config.toml
n_layer = 9
d_model = 768
n_kv_head = 6
head_dim = 64
d_mlp = 768
vocab_size = 8192
norm_place = "pre"
norm_eps = 1e-06
tie_embeddings = false
init_std_o = 0.0
init_std_down = 0.0
lr = 0.00865
lr_mult_o = 1.5
lr_head = 0.00507
schedule = "wsd"
Each number is 128 + 32 x the weight over its row's rms, rounded and kept within 0 to 255. Layers, rows and columns count from 0. Numbers have three digits each. The size before them is the row's rms in percent of the matrix's.

# down: layer 2 MLP down (transposed), 768x768, rms 0.101, rows 84-129, columns 576-671
# gate: layer 2 MLP gate, 768x768, rms 0.107, rows 85-130, columns 576-671
# up: layer 2 MLP up, 768x768, rms 0.108, rows 85-130, columns 576-671
down84 095:134151106179108149155154111080142125120076132114148142129131123126084138105151137086125119122115105143142137184148148145020108111174161156147121111077150126140181168146120172102112116152158063144151079122138163116069163100134143075110136132132094191138099118164167097165214084146125130126
gate85 103:108125119134101100102141107113078187087104167102116103116116099122094156140198129053082101127147124175098065130109145107110167136061200149172120136119157147089166150092097089165138135134136149102096126057103094116103099088086062086143107180133121129145162128139132153132129086124108131145
up85 103:044134151078098163200176120112118091077175112186115144144137127100147105125117234092098137119127174154086102116161159141200133153101176105152111172182137135092158112136148112139124090098080105156127111162100149142117119154155105115181139133123113115152138136125117186146131059130147131104
down85 096:139106099155113102136127106154115105098151137170098136159158071164101158113168147125080178158124164173134157119122094096132105133126115153171068130126139146082155112100153151133135135101120123138100148032117111091102132112145067132150157111102141146188154094135163153098180081135139103151
gate86 101:149120129136171114128145071169154181108158104119158118139121097128157117166104146136099099155162124129104081083149108055089198170080100136197186113096131193087080115105159122118138114129106080105161146109081125188152147172128129145155123133108133136146102131183155149086093105134101114155
up86 102:118101142144072119126171137111128097107182117114179162111159089145158132102140152109165171097138162124170115102105092147160160181098117151203126169119161096162135150141096132107093151128101172130169187105104157156184117173100081124118152113130107084105161142115102113158114128134121127169
down86 101:091085113113120080080132179149143065115119082146159153104181157141161153128121094169156116106140107155161148097135070116182109079080125142215113128087153109180137131151075136124073099123102108123167154129118185113122179105132075111148138132127138089092086100147136130081033136094142116124
gate87 093:112162174137104128100135137163129166090107183152130049132139094105172117098174105094178179168082138103115106150154121098172138103098147164148039078128113111111103169172135080133124120156151080180157131138101056144114122115124115091166126123148109156127069142080160093171122087147118155158
up87 096:150166148162155142120097111126141123190151109095139073058156088138165136124116137134140135119145173093116074138128122100130161131107205140164128112114145100123115136105097172091127125199123096184137143157121078096054174120142091054173140113098152145067160115097137120135170160125097140152
down87 099:135117130119100118093085155106092154128163166187127126118105152197151132142089105147164161078148085129048193103172154113142133046167141154113083096148125080131132120165096118122143119182116113166179144136072089115105125125127109125119123111137132161132110096080166069103133153146137132204
gate88 098:156100105108138113156158134159127101135142128111107113129155163133066113142135184136082129146111163117119144104156134195092098155140142126101121115151095165142114079104104171112165112159097144176126128122185135205097114076138121124173065136085139133103105136138077141137116154102073107163
up88 088:094158168103147089155179172217241133092151131129143145074089156126131076174105208178100153073145149197165135098133107154132094111130104119105138172106118150171053160115163186140103085097166110108149086138155136139127113113128159127058091150171135163131124167101118156129105079146119112065
down88 091:145136117149178114162153130182168120204128107086101143088124150142203065148047158133068135105100125161143136133130142147195115109122098153136108119121090125149101183145163124118072092164138090099133136107107160140116166178174088105153104086153140136146096096066130101130082085144132107072
gate89 101:154149056164113073122093147085128109112090111202194144102124107224120110084147123096119129149069148116086180129083130127090105148084113107148076135104065155123072143183143131106138156131042128042098159147201204084154115145103131120142157140073145158111125096094151141130113136153168129216
up89 087:160144087159085102107150115117147121113138128123154070077166135127161114119163114106094148189110115142046153123117099128148140144093121142105082140108059132060122132126099144111081155071119157139071142128164194115100124141140144106113195199086177109128144072129159159088129098151196129129
down89 093:129141139132123181114164137117165136122167162096116120091130134205166104099171103113099126148159121152096108128079163140150148110063117095157156104093141182159159037108147164137065202122120159134101115128128159000122149144168148149116093145077163127162168078132154111154164096074155129168
gate90 119:122111079154143130102136054115168134092100151088084121119104152185087126166137197152195094197117113129106157068195050099103104085135166133164136107118141142102115158184151122141158129142118060155134153100165111133104141180155138102120149146104142110126089141156102103187095108118106117112
up90 118:151166153089122175150187165124158090155147118150166139153131124090159115166091103124146180091121133168091070139117159114138162109106075154125113109168199146127107207095081157143101181121054151129141111138137100143119117135179126142106136099154098123154109191075166104110127157161172065123
down90 114:150195079119086146099169100121129114099150125176102154138141170151187171165088141153083142112066121139161137150163154133141160141080139139158116126142207090040132195184195111129160154122113124140140167102136089135098113125130117127158161113093116176066133116143124158119077122158151188179
gate91 103:083036163089059118115126136086104130116104089142072176118146121157163098064183191097144116134155118129146125141106160109077128119108084105105082155139136151043127095192135189107126167091109104106078105117156139185141143091131069120169074110160130120124077073152148132110078118134131097161
up91 097:106107115114126156155079125134117138131156110147120153148092120133122137128138183161097115177159109103135151107121147117144168132156179165170112121180152150129070175157118135117181150154086140141076108121136157128124109122099164056122123051158100093156107104122149164123098142161178105166
down91 098:126086127089111104088105143131077114127090161155110133130102097120138137093161150078143088146174110107105231142089134109067199110164104138093085146154146107080099103093103174133114175138140118137094184124171127098115119085210159086121116048155150153078052122138098156098128175156144115142
gate92 099:133127080129114140105118157152131096054118122173095094142124163164158116054088141134144104179188123140081076137097155107072164152169129125161063110178123103156076130085058159096074097140148107151073117108093124180157169079157092086160090139163104132107122084193180084128129166067131130157
up92 104:171138091132160164122126120149129102095152121131075127140143122121155172072149177119161160127124158124081091151097120043110194150110104150107101131092111113107100117083115197098113089107146130110080078133124152140161194130143114079172149162110098141127158171138176075139137102060174110157
down92 102:193143091083115092126074126109109073110096166146105140171121109170127095088112129153124082105142161166120116060151105129125187143152141106120129113183090134112116131093076107104113157128134093136081123111126000181136162116111143087152110095109125125162137158128108069094133147114089096145
gate93 092:148105108166126164152107085121142130170124213127122168146159095170095077054183185166183178064109125096131145134108098125110163161089143112099100155043123161107090132156119088107157087120201094152160121175120135138113088098138098160107116136104150127134150150090141162065155133099131146171
up93 090:083118159140069109171136147126063163171152123126187123090067115106125162183127100124173114106153082199088148105091154117149087129126137109141153093152126150096161130065115143158170126137113191148196186131115141170117167084136100096106133127107134162129148120166109124120094120112152083141
down93 095:127122135113114177153116141129125143111131056123166128145090091134089120207150149122129159147054152121092113150110151166083097128151095152126128093181133107099142136116188158147104168138113185101171185179144051109129119116090106093110104128121094134101124128178127113122106089111147093169
gate94 101:164154095166158083128134082101162087114103064104104117132103116152102094130121128140195073163108079118121114158107115148182180087167100148107169105130106136073129130076159084166109154103123114141082127215139117122099110119130101132129097067152116153162140144094066108149148167106104144068
up94 095:124177150173151120143088053128130112102135144079131125080125113129123144152105120100127119163085133089071149131137086158151160107148149153162123095077126146063159191195156109153172138058058129159106109160135093108114118085102153184076040157108130066116142093122130118125153114166133101181
down94 103:174188143171097091099145144112107111075119101211111137095086143127152130185105107098157121185121149126134174102121081143153217112188050126153103117087154145044091180115166107177134110102144146106124144157115151113133073134181108122138061138117162170104143095063101173134167123133099158102
gate95 099:168140112167124114193125152163148137167115174127140169170109112132155125083128187081145161101095157133130065133151094117158102124089092125088100154098074147169172144126113109193100161138147135127135148101151092105118092144082154083104064100218096123132025153142081123127129128189140123097
up95 095:173137092140121116131121159102110089126115177062112138121090159121131118121166209144149092123120139109097074130163062115193121120093082116172116106109101182130171151163122134079150155113160160131117158112090126106154164067159186129131110110164184110137077102139120144106126177181093164116
down95 097:173099173136112162130129134118149116158127141100109132121090158091109076115163189157144114101113174162120078109128100137183138146088093097169140140083115133106219140150136106111133132164130108124109180090130089103095157146081087111134096108153171130147068080136104106103123193133104185130
gate96 091:104140151103142151155111092122154118133165102141191041077172117094102120130124175140164134129105157111114136112078132135137129150123109127159109164133108149107113104136139131123125128113150171159196076063142157181140163152110143067155114132105083145105129162121136128158150130128118080124
up96 092:148131174159077167092165109113182101144106092041156102088130076095106121121103128092109057143074206063102098084098081097104125139123143101073109119134111119135094077165154080112135154149090100135118082163101124150069191141143157205098152107120116092083112110127204158136088136151114145103
down96 088:129145115175179109077111141177137093099080087144225120181156185176150099119086087056148182065105116131142080114122121153159076097133130088108157161093157064086129131180099081088103139106118156146127135114098187133122120161123105164139147154146129208143087143132115088154127136138129120154
gate97 098:134160177150131127127181129083106131150119178127093138095154101145134111096152143063105198160123124127118137118092129115148110164125156142127100136103106156121128128162154069181125139130131127113119094139121181137112156162155085101195130115130113152135111125147110131119118098194128148155
up97 098:144127102136097097111089173145168137157159118113153161095163157149147186149064128170165118148172134154136148118097197074096117089077115202159168158104092128162120079074131100126086120114168145126142150151115069165102116166103164194104173139142114115114120117119136182133088129146095128139
down97 101:103105127125087049117124081127097131146121120066112118124114132109144189100142175141131098148113171147139166158123178172143125128160130118133145155137054085154147130110131117194133124096184120098140089160112172087102144143094183180135144120137166098173209078129153120124078128157118145128
gate98 098:151150202172147143157166154095141101127155129115117145137130124145125143119147149081112092128103157139129149144183097075151094140161144112128121130078105113109172145127090122096104114108095120089142146119174146132201068128116138091149139178145082122151092169150051166170143170139139123077
up98 098:078117124115117106112196150148113165094176159127119136125120140135047140131142167156140155158117171134173155135127123108111152130164115112141101161178102131096113079119059158117138143097113141157157085154102137081130108135101081199133143135060122161114134120175125124100177187146120200107
down98 095:137054174129079123150164165132105191108156168122107173137154123143120132125216120097168123181143131130115142141171112085134126195167127130182193119139163111136147116098145174106123128112095117155103113160127142095142110119199090169136119130071124126133121170166164098141169147099179159088
gate99 102:126136138185104147087097147168042114216069142078144170122183177096140066080127170192118092085138147100140131147137095167090128130135064131090129082146069143112204133056088123189090097120130118133100138111091155131200108141084115147073109075209167140132107136096116185135104155133159119130
up99 094:114152164124142100106153156129096102188098110110096146147164116097171047061159199184113128107127158089114171136104066154073130143123121126115099064193091153138176147078122131217135140107131114109117173133091189140174119118124122167122110089185132139102099147078087187109116161121113064160
down99 103:207184112183113106079154189163151154112131109130127150126157127169149061093165147110113115120096150137113114121110125128135180105118119139137058142113088151138183167117094129126140150100147152132099101119147113170172152081157081140086154129151107116071105162100116162082067098059123108142
gate100 102:096108148173135162173130118112137201189127120162135146153169158113166168103084131165097153106110098093195092089073095168061075100162137081130149091108132105037137134065134140176152072098129146110083137087061130160094099190091172139095136156095124131175164098113119114080132120120141063125
up100 104:136079108120140141173115065148077145084132147173124146113095112140098089117158112152186170134222119124071115119119162134203134239136114147160151139173195135201171137215108139084119107136170112129101137140178112173169141117097096209160135132099142123110131098081102100144136125134104197192
down100 096:093071154081214085163148068106072143100163191136062111099117155104121092132139084102098133111159198128101098136197063089163073142113146159126130184083187152153176101138168069133076162110111095121087161096151174123148185112087082116134185177194121089109102173067126120151116138147086188142
gate101 098:104148109103129133098187167121162162077156088035123153093184108121172109109133127117137168092123188152095108158155107114104172131118084161123142118102137129086128102098123083072120162134109132131114129046060137111144140094087102108147154104127136098163141112146152179117083054112141146158
up101 099:137115101117122151104148065123111095103153091139144135068172147114068144090162167181108147165065106100120140136155119116101130212110110162179119130096156064141151093078099083071110141061127126156120129174121117123188138150142077109159115165165139120192128095158134195099095095081137183119
down101 095:120144109142064141117143108089111109111128065123122147115114122144152136141197166175112191174071127175114138169122113109110083145135093145121111168135138087129169122132136082137103193098177136117132122113098141120160120126144146025149138092118144130147109147153075171154125104083147187108
gate102 111:151154144159138126174131097114172108146111087176170098123111103102119131123126121106112097125134146122205120117100110097078200087122197167138186163203157151158137170106165162152161097176134154131113197125129178182150086079116175162172107118095097102066155144112110177137057167130094147083
up102 110:058167100226149148175134074144163127174103122136177114130115124132161174110191106141111171071084134135167120084141077148148143135121185170079111177089147146108122159130126186088128128123127138100124156163117157086156127005128156143117173150146073133045154131127094209166160148185119122144
down102 108:092150149133132129117149221140128078073101183102129141122138119175130081114134134107192151096090107146136137094139138142110138148163064097144151121107091160100100128083092168133129159131135068116144052094101141116142102195144119159112159163138103153188086076131107155090101164150080044106
gate103 098:135137081096120098135159175061107173110145086136087139129167130157113131101121068149139125066125144115122176188162092111100103155123168137141149137082142168154130147129160110144144108164204116127104213104123192110103130141132128128109137140071176088139107159109142153160031149149171094055
up103 094:104152105124131129122171152117139055151142147157134127135147098126141100175158158121128126156140131124178206115099146183152085109135145091084063122077128190145202150084139170114080137147135127102138120118141147163195169155140132205145078143165125173123102152129154121110112142079064142168
down103 092:174135178105171137081113106118129118128064122160123131076119130163154184116112183079167130116188122113124184081097157162120081175162136056138078147148164095096170147152201091136175092167141126066116141123136090128050146137130172101125098159112118147082124131166131145121166125073079132146
gate104 097:125165142120143138160103109131138148111144041129121093123116181107102157116164195105134141070108121122090160098118142092116105150175137159142075107121138108122151094153086125147050124126140140070120104112165153203142146073104126096118107139121147168148148157152129055062152131098146070080
up104 104:133130101102093137136136179150098067137131120126164144089160201111142122144146101059157151084130119139102080111129143114131130165129128146113094115142175115136166073173105103134110173130096134062103136195163117108110132114140100123096051123148139195129148102161080080133141090055125104072
down104 098:096137088113169127120138130111114137177126164116105134099162170134145134182105127093109147143086101140150131094172154112133084120119122115156131106143104148116130121136126132110141169148099166098134104121124157157138100118174118118139101163133130103196117110085127104161173129131122122160
gate105 111:133171158176155142110116150095092139123108168150118146121102090131177162120224090088156082075149157128133112130116169120146153164123110182159148156134103123064140170113137091082147102139121141150123129129064142151095147083061116136155101095087064089137121121151152107184157108116086130184
up105 111:117122122112119120102118072074199138117125142168110107144114099141084074064115101108123118092187142137110140128119140165154131187143091099126085144197188094154146099090142132050109108107168185165118098169184134153149131120167177166172154117099159090172113086115146111109147093142130115158
down105 109:149136103109173126118145100097133166146120112195132116192136087096131084148154099111102138160168123143094125111089122179139105167106162083111043091205145121123110022147130111053082114135112130111120112120255064145143095115080164114168113118136089120175146106100106156095118102103109073141
gate106 097:138194153109177098115077102116166127086176126152123137167099073116159129123153130166128097089181086129151113135100117102139135143154182100082092188160082157093136101174097104164156130137096099163096162130132135169135112168113120144110130079070187154114095105077128100187138127103066140110
up106 097:110178064206133096107096082106166086102146073161174164158120099113157177113120171097147185113096120150136062158167100119142099140144157108079134143124124154125122103158163148135140136106121138119133159166116131186167138104128072140120076124127125160169124132069086113159142173150036102162
down106 098:078131142165114115073138111105110154129155107120134144150076151123097138110122106153125167107094107091118088121167088094182151131141085108105145077159134145082134141164119158107160155064166068118098121132131090199155127121093132112131099118168160137134156134088035100195157135139113152168
gate107 104:151146091117125131169132142129140161155139110164158096117113138122165121129129183071089088098053100145083149163099137172153103157100164155131128113111177131109111128156085080156119133156136085119097077168155176126121103191156112154105111156108166139094086096151121112179075163140133100127
up107 112:077133154085118105121140117093108101101136140064098154145064159170176089101179126135165141100175167122148123137125094149097118114148087165047103098093150138117108089084127153116150100101107131097130092099164147175120136077118115149121139167151096124144150141141146133136133120047122125076
down107 105:144157174072097079185146130140148137125089110116126100153098118173086083096201114174121148101130116137167128094109124130129097119200173187117061109092102129133152061142075108137115151094124110092171105074125104166114163157154111164113141180102132122110154150105204159182115148094154100123
gate108 094:082133105155105117109195105115101109123091168154100151146129140150203163106140166128139075140096179162139177118134148137149114175131133094105114113109128092066125137128105169099127140101159146145109108176089133127067099105135083141108123088180171176139092077148116134110144174133155157096
up108 091:118111142167149124104120101105083119151170185143113104102157159115206135076087192129131110117042181179140099108167142139173123114124099138124066105169119128110161104152152108163106102110102159096143141123083131094134077111164130102064101085171160145119119135183160139178115122128159137125
down108 093:140117143176135072143172133131123111065107161114132153080152157148101166147119194171118159107130163158172139129118149094114132130139110146103122099143182076165130092085149163102140109128113158089141155122068182221066168173101133166087103120111152139154061132104114121102103158156127069129
gate109 097:097145116189154101188110119190136172142122064091189122132061138100171099114087166105114119156088149081105174101092193091127162132048148192155156127124117069179129161101158130116141097116153090136124095146113144120090094066112123110156124114121131166140140126119140102190180145146083104142
up109 099:140165138093084089107145155084064162138148163095134192095126144114144181159110060159153102117169116127162089144147133157110071103109120174097090117135105094135092034086123138145135176115144131105120190200123149080162155143114135082065147119116136127082177159142120120087096124137121133120
down109 094:187140136066149100137150128128120109125051111090206174111152148096160189175102098122121159096107111074151073102138126172103085137098141082104155104165132076091108092168138131118156140144164119112097178168176128165094114106144172150068128158177143092117112088086140119148131107094131144118
gate110 099:144136100120120107132142116144189168166125111138116111143022135123159102103154116163156111119174122162157086186092070125129104145137092161180097150167067107184119112096180099113112122093162139054113100093161139099106151169134141068094111150121120140115103133144104100166154064130093112151
up110 099:109107114123165172101126158187159155156085124115139139173112117108116121101166108129159119112148119107146126206157172171085158152130098132141122182142054138140136095093176149111139197186188096105104076138138136162127143163147141140122094109148173108112124132140106101097128108061141167118
down110 097:161142164104103139165096102116157191175132095165121086156093179123138103122119103176116118154125140168146071108129103183154121147123109156143142084170146158138119115112130089175101176112196064144174138152096158134111132102164168127104100145102086148146124085137140148097101141157135123078
gate111 097:124134100219166132154047129174127128139096136158142116120148129112092142097136060122129137119106143132138089158119118081108105142099101122116106125103078098121137085054047124105122088163156169107081098087106129183115141146134112148145069120133140120159128126156152088158116158096077112145
up111 094:094117189142147126121155137173093100075158131148106088177170076100122149111123105139098101081103114095070109147156148122150075081118089139067113133108109128108131103060125111117121099149170131117149141126098149179162145102116163111122130154126108132117139118209102132092123119108140120179
down111 098:116098174178151101168121147147076114137121110137154115130137152087075184111167092143058098086090161104089122143217184052154123115169133191138136135146124112111155126125083133120157128170157206141122119112111107118148117075116143089162112129114179173093112132172144134160092122019150123149
gate112 102:127129147144142131155167099137171157208124142073123121135128071081141147159158109144123099149143147117118146131071102136114126088151189132109129177178113199104142144131162117119126128134128081181148099194162153115123094103098074168103098101148141131043128141170036115102148094148130108141
up112 104:129116162119158129162171115089151151176144189100166100135143125115129128157174128110166115186149134095139118168045092128105146188229107132114071141160138134166126176130110121118171110169132108184139130167124091174082105136162137134160131080145130135140112134118177093111131065116084119129
down112 100:129117140127112114157166130140093141119137154094074118147110068064123144131142135125200148103120155162105110174107100062137135132141170136124084121152150196097159175159107147145066102170175052142114215119172140141158083124098067163127113126152115091078119130125110141147144064148115116192
gate113 095:151119124098141108119172111097106121101141188154134146095122110173110134123095161137139140132127124178133142190195093080146043118092197078103219105151124125146159163134148121130186070146128129199172143075149106119136115128153154095076134090175113114209120122101117103120061216092168141117
up113 092:122122067132073165114084138140087133096116103128079126143177123136149106157180140056145129098141102046146116088075144174137164127192134159133122116108146102104118129141137129119126147154171149048145129209110158145120125156159169101157177159122158140069152135153117161119177094134103092115
down113 093:156140055094119103077118173100108090114114117132110138106162140166162117167135169076120148161142091133139136122083120138107180185146128169172082162195138100075116120116088173135090163126140122117116159109161206161111174189153175132172105159175173083080124161158103156165151164188128114121
gate114 093:161103132106159127167128180136110112118062108101101119159090114104093146140091161100119168156141100053114103098169155087091048160132118142174137117143149107115119068137153118169192073091105117173176104159180109176113095133108105045074147125083146135159142096124100108093109054151147127154
up114 100:094131147154152114116097135140166079184227117117117135126117098151188133129194142150177094082145130139122153118084135158121115128107149107099112161144103174115197147095159139129146126093177081106077132111125146156124192189098100134174219143162068092129065155114192143117163133065121203160
down114 098:118134180168180103112108090130140134185151136142157183081090129130167133096065065113118097145141140132112082100119159157115133080162086205097107125159118131138186117129098124106100142144156102124071108127142117125157161165124072127201210145109128099118098163166167047115128134054073198105
gate115 104:117105090107147142136178142109177117092159135145171123098098145126099132131139146128089101130152127142098169114131128157094137128129126100127119136164186172095110131153157067069093171178110141170153129086109145065137092091113145128179112140065062060119127077131105108096108111127182117110
up115 104:138122165140139194158105115114117133144126116117108139186114171182137128131195111107082110136142150145095122084179073161142135071157149122110110157147103125132088171144160129126166115113101109135117145122161155137144141141063164196130206145137135103134127129079094146123173116146121139151
down115 100:143114162127144118113135148133121149158132117126147107159142117116146073155175135186087136143135138092156126188133161093157151116139121090148154094118132099091155144091134116132097117109121116153116136143105105129122148145113167140096087142127201145130082127115165104165148170037073123155
gate116 101:109124159088096148112122099149175137098134144134150141135161104149176135118192184218149161085155161173112143127118099155097123171128100179100116149104112114043116137104131161078130101124152107148080097167141211145122116140154112117119119199111095165179015152104120133136157159115052165137
up116 100:144102078177115122135131179170202129158128100131133118159143129066093167173069076135073075164145107151171098112168105094217117120125126073136123163100113111130142073105153075082103187143153167174138140081104095110138108135146170129144125148124104097110114116119107130100101112132141076116
down116 100:101117067158168104118114171130138115111106110165167086112197164126153149191126087167163115124153136169193133099161117127121125125125104063098137135113159122089139096083148106130109095112151169146130211118109134124124127117118103149066059109083153159137148097125147124112107199121152122158
gate117 099:085083147118142116118144086183136145116132191154159152168128139115166162102154155149117072110145119085115139135101120152125096100116128095106129062130144126096128108117122102125143098074133122144116107060129139113113113144128166139091139166095127149125152072119097117190131123107138163171
up117 108:108192131167154102131107056130149152105102154154127174090090093133100142147098159111121084089150092138079109160109161162163098142124193118097207114129095157150111125124110110117127084119089106118156060164112119130131160172146160096078167155093141129176187100075120116100159149103128155127
down117 097:118109110157137107071097091212186122128150106107099105124147146204055113086146156154134167126087109159121107143096200145131158154098176126136160180131118063145126179077072096092156153077087144130127089147152138103154153088141144080198143187103179108134147129050072150095100119128084145102
gate118 102:094111144079155186142167100135098152137165125012129117139128106103135130107115143185177154155157131092125128139119120129192132113143137154101117141102169118165164110177104118099153177176135169145090092082192096142174129134143068113136164114157164134174098121120164100127109049125117174119
up118 100:104169115137113189121121095093096219105146145190164132054135094166209109153145151118135119196137144058101141122163085101166173065157164157151127154118119080131165128149139074139170118156151059082142156132112121107163114110165104139109155130078141115107068101146097138128039106115127158138
down118 098:136164143106085122141103143111066103095155145123177181082162056137173146141161120159144138134143125089107156081155171107196135109149108129132136116094145095117206125149131092118127166132174082092115128077126151137120176116130120175128148134095117148148082103149136142122112140141108157159
gate119 109:128108126114128142099136118164189181139139119161069131151116167107167169157148106098076117118072131077122127167140153143094160150051178168206162175129097105152177144145177101162129079178116155095131088102126174147192095094159094088129108118080110133135106154125158145098143115135050096113
up119 107:118125126159164113141138159135110119183097147117152143069194105145111092114112156138193107088146137158142139136162148114156068130134033110110048075141147123081104100093153158036133154119148122169109117113119055100086130203180111160071138198208126105148084116127089113116090145162177140050
down119 109:139110189189125148126147133134124175190137100129160188106135085145128074130101162089167140123110103224111151122122079154132088081158125186146097130095124123086100061094104162190179146103141110103106115120126159121135148130126153127128142173169138141077153124136072098138132095112138205126
gate120 102:144122146117118130130144111131130143149072079126122102128121169118196076117188118172084108080148141084125094114137075089116131097140167099085140146149113098152093158115130150130126126150105126153121063120183126128138136113089160125091129119134122102192148153132152144157108111180062108055
up120 105:142127122107186142121102107156092098144091107120111124187151086107202157067145104152119160129139080129135101130116131088139130141119107075103126135127094102168115148161145219155132134140119131165108145134168086092141061109135121154113117123168165047147205116137187140179089120133123117100
down120 104:120135143089148109137135061198168081093085129098159129135138074100133174036115090099129147115100141109127179153090188117157110140164157171113110145131128160173108094156117132232125142108109114117131124096133054135111124157172081120080145169166194088043182140115215121139158042160190162092
gate121 089:135129063108225112141132101121139100095090116172154103148083136104175086105149090116112070102101096140131114160132126148114132115090180134111145139118159084138085133089195071127140108175130113130084173148128118153152117144088148149123111131083094122135078134179121145116142046153122138165
up121 089:128153194155086096087145177104088173139151123134139147055142130135121161157155148107109155104135160128102077152141157093154071175129141154141165120114133129072174142158054203107110142092139130118156100134135151078134126132155087097126176152096175067107179122133178142125081188153143123053
down121 094:133155190090101113118143186126116181167146132128134114019182128116131125141131103141110147100136149165114155099141159160128095172204138139161189110120112162055089167146134094104086107141121148124121067159097084101073130156154136159142198106068173115160144142111137104149137160189146089068
gate122 095:126147199161166108167121165147115118139136098134128186090112134108086145128118124093196120103150107198114100140093077111139135187141108135064179145110075088131122148151157155143135101128084163121113109083126101126140159123162145125100168108139114157105098139179183117120099133166171170071
up122 091:106156118159104066159193151048124136125147127073150171082091183108135146152097139134150148136202095124221128103088120150113190153140131181161093044175136122120118138058099184098117110139142141126126118123096133166130026146133158081057157199141148141145143146116143125157093087104145152116
down122 093:128136147158086104104164150096119095167140096079121115091121132119128099147058106171135177180177083098145115121110147229099168112144174178091127109121136100072210130107082133122089085171118158142118063084101145158136127175152133121145196186157090095125164155126106099078152116119160118146
gate123 095:160140159104112106139105164111180124067046084148146132148136120183119162092129106089113113142134158163088144182124143118150177124114203098112077078121161123109132123139145097098086035132185079095075096105253118126184130124118084114041143164066108078115159101141126142142117173051087142113
up123 095:155152115119141149088109111135172166157138097174117072129147172125107152100097097125112063145104139130100154135141091069132120169129119149159072129113138142085116165170164155207108076122080199164155091139102150107121168140127179134115159120078135146135093182153119133179100172137116079134
down123 097:164157142134115092129111151121123130151120140120109095149164139108068114121147077222124094151106140122152148110078125110103112153130083146144134094091113142066138124177087099173082157118148120076101158096083130146184135097120143130161142111082123196165096188138146151131140144093121136121
gate124 104:149174102117128196160143129091093160154136165191070122196077165154145129109121122059134120077186162133113118123140190131102116172126159114185191159106171141134065127106139073100079119177104097088177149098118149084151093184121140121216149160157184093148141110137098136090131180073170156113
up124 099:118142135097090104093125069135132112128110102148147157108071061142127169131125110158124098129128102106128119131118139152078137181154138135176098063137125114161116092075088073116147081154132119103181139109090122099150092136142170152099145137186115144091135098131174131147123136171122153125
down124 100:122146161083100039165081119099170120118092155132132090107113082117144148078140153173116197172167095134165145147108179141059137101124118138167151169174074102123073132126077108154169085192116117137102119179120090176133148158143146102105088111099160172178142105170139154163088145157133163115
gate125 091:064170100119186091151068077096106106120126167153147088122127146133125138173140137175070164081134121150163112107140134125128143127112173140173093143139166138156101104148141103179138179104138104158179118153130129127116105098105127148089125098092137111027094177089089156121104102147128127117
up125 091:173151179125118144107122141153162109154139135119114242144183150110069107074101074080139127127176113129163189179122159149150164102153090161118107104120167073116140157142129201125095092172102146152116147095181117171153106133135103106124154134159109124154173069121165117139094191145096108157
down125 098:141079104111151115064104113124146122103147114127079183118138151112106106118186120082182124154178159126127179083139115194117152153065108139090082111138133044129116175102160172137124032130158108073043115109171120140112103106115061085172160114162042150144136101175183107161100049091135082140
gate126 103:126136177168093114124108164075080148102146119131122156130126148168132170145124104151173101108143163102114189134180170160141158156099087116138157161084133160096121115139111100063124167131137142071134102069164132188139095102156091115156091123058103067165114161115132104150130160102148090158
up126 097:121188102160134131085136182108171157094172146138137182104096069137132123107105096109121122098126199105066150070126116105172089075137162103128166101136111143134153145118154082153143163168089162133131136166213116109125115139142148107152143122123131119117129181124091092120074126099203140147
down126 101:205133147148074136111153179090115116131144119120123121094133181189137108138076084135076162111092181095123175093140186084139158132107111165142145085100141185109188137113128145142123145084121164115158138124141145198166148118103141119149078132122095103183147113100099093132138100109159160179
gate127 097:078088121124105118176129116147126139106103173105137132143096107130186151113090175238194131192156096086093143119097178100113137097120075132133133192130123104093071117161135128160105080134135130157155097068124135167091131155096167091090155119119139116133131135148124172194164136052088115161
up127 102:075122154137140159083096133158164132103144137112137104122157117159143176117145137086104129124170142145131090145079163192123197163150085108142132154110097163110132117093083103112072100076176104165126104156136120124122145109188145132139118137119152141142131150161114138176071133113140154117
down127 098:049154123167141153137105058175091097103109152133163135130155136119149159157092173111135111092129118135146123124101096163118199121200067130109142136129119153194145157153095132134088100096100129129123204100080123191100150109152129148118129127049112143106131145117159142140075092104128138105
gate128 100:099137077187083138143153061124071110057129140130183126076148124219174114141136102099136136108133154120159141069144157135134218096152188170146096106117128123173112173120088081154113155133103073049177169151097122151147118104094187107175124093091121092100076145131183143165120138109121223177
up128 099:121110137138146137106161112070156123142109106139131122096101142062102139145061138121090104171111099150173147095169154095099141129131170072113087167135044167127124160169134098152108079157123133150105150125148175137086097087129107106142096172171156147106118106138100114070130099118180128108
down128 101:154117178095159123087168094130162142133130075142151120104148158072167150148087117120135130161138122183161202148171107121079114141170116180102109106116032140105085083132154170159130135067116087147124103063105193120120098081105065138109114141128077171122179152165104132110133064141144080124
gate129 097:098143117068151163129142157139112182125099157143063109148118136109086166069175094162193117112105152114120085156077123124098155212115168099159106178138116136075145132177115151125147087118094106152121188138136128178121099138142081038135117085172087167167087113176072098147200099132106124168
up129 096:164160102091152141148148186178110121167112169099055136134161173133083155092116148127178089137141132081166135143098118106139124172146150125194155148147124133109145117130103158142113132144163139147163147152116103125105151168125104095164160173097151135202106100187162142106181084153095135143
down129 108:191134131074140147151170142200094127156102157121066150131126149152158146121129147132124060114104114112164127109083139122144135157115175092205115130111165153129111109165046104117105094103128122167128179100145092169128138152173128078137159142163162130113086116154155097107176120162110155183
gate130 104:095146069139128111137087136154101133116084137212094153156127165159111108116174143156074150091141098219120110137119132206126088117103096166108152190079191124114166123110174141192109182104087101131128126094133155175143135140112189105128163129124115076130115212114078169157168153136092108067
up130 106:157138096112156184146113162210150122093181130151110183142166119119126123145129152127155093169093143166147188130125115124114160136104118104072106098140085131178090113157132096107147098113032143097125112045143127112094120130120109177177179144075093106087179119154173159141159121151118158171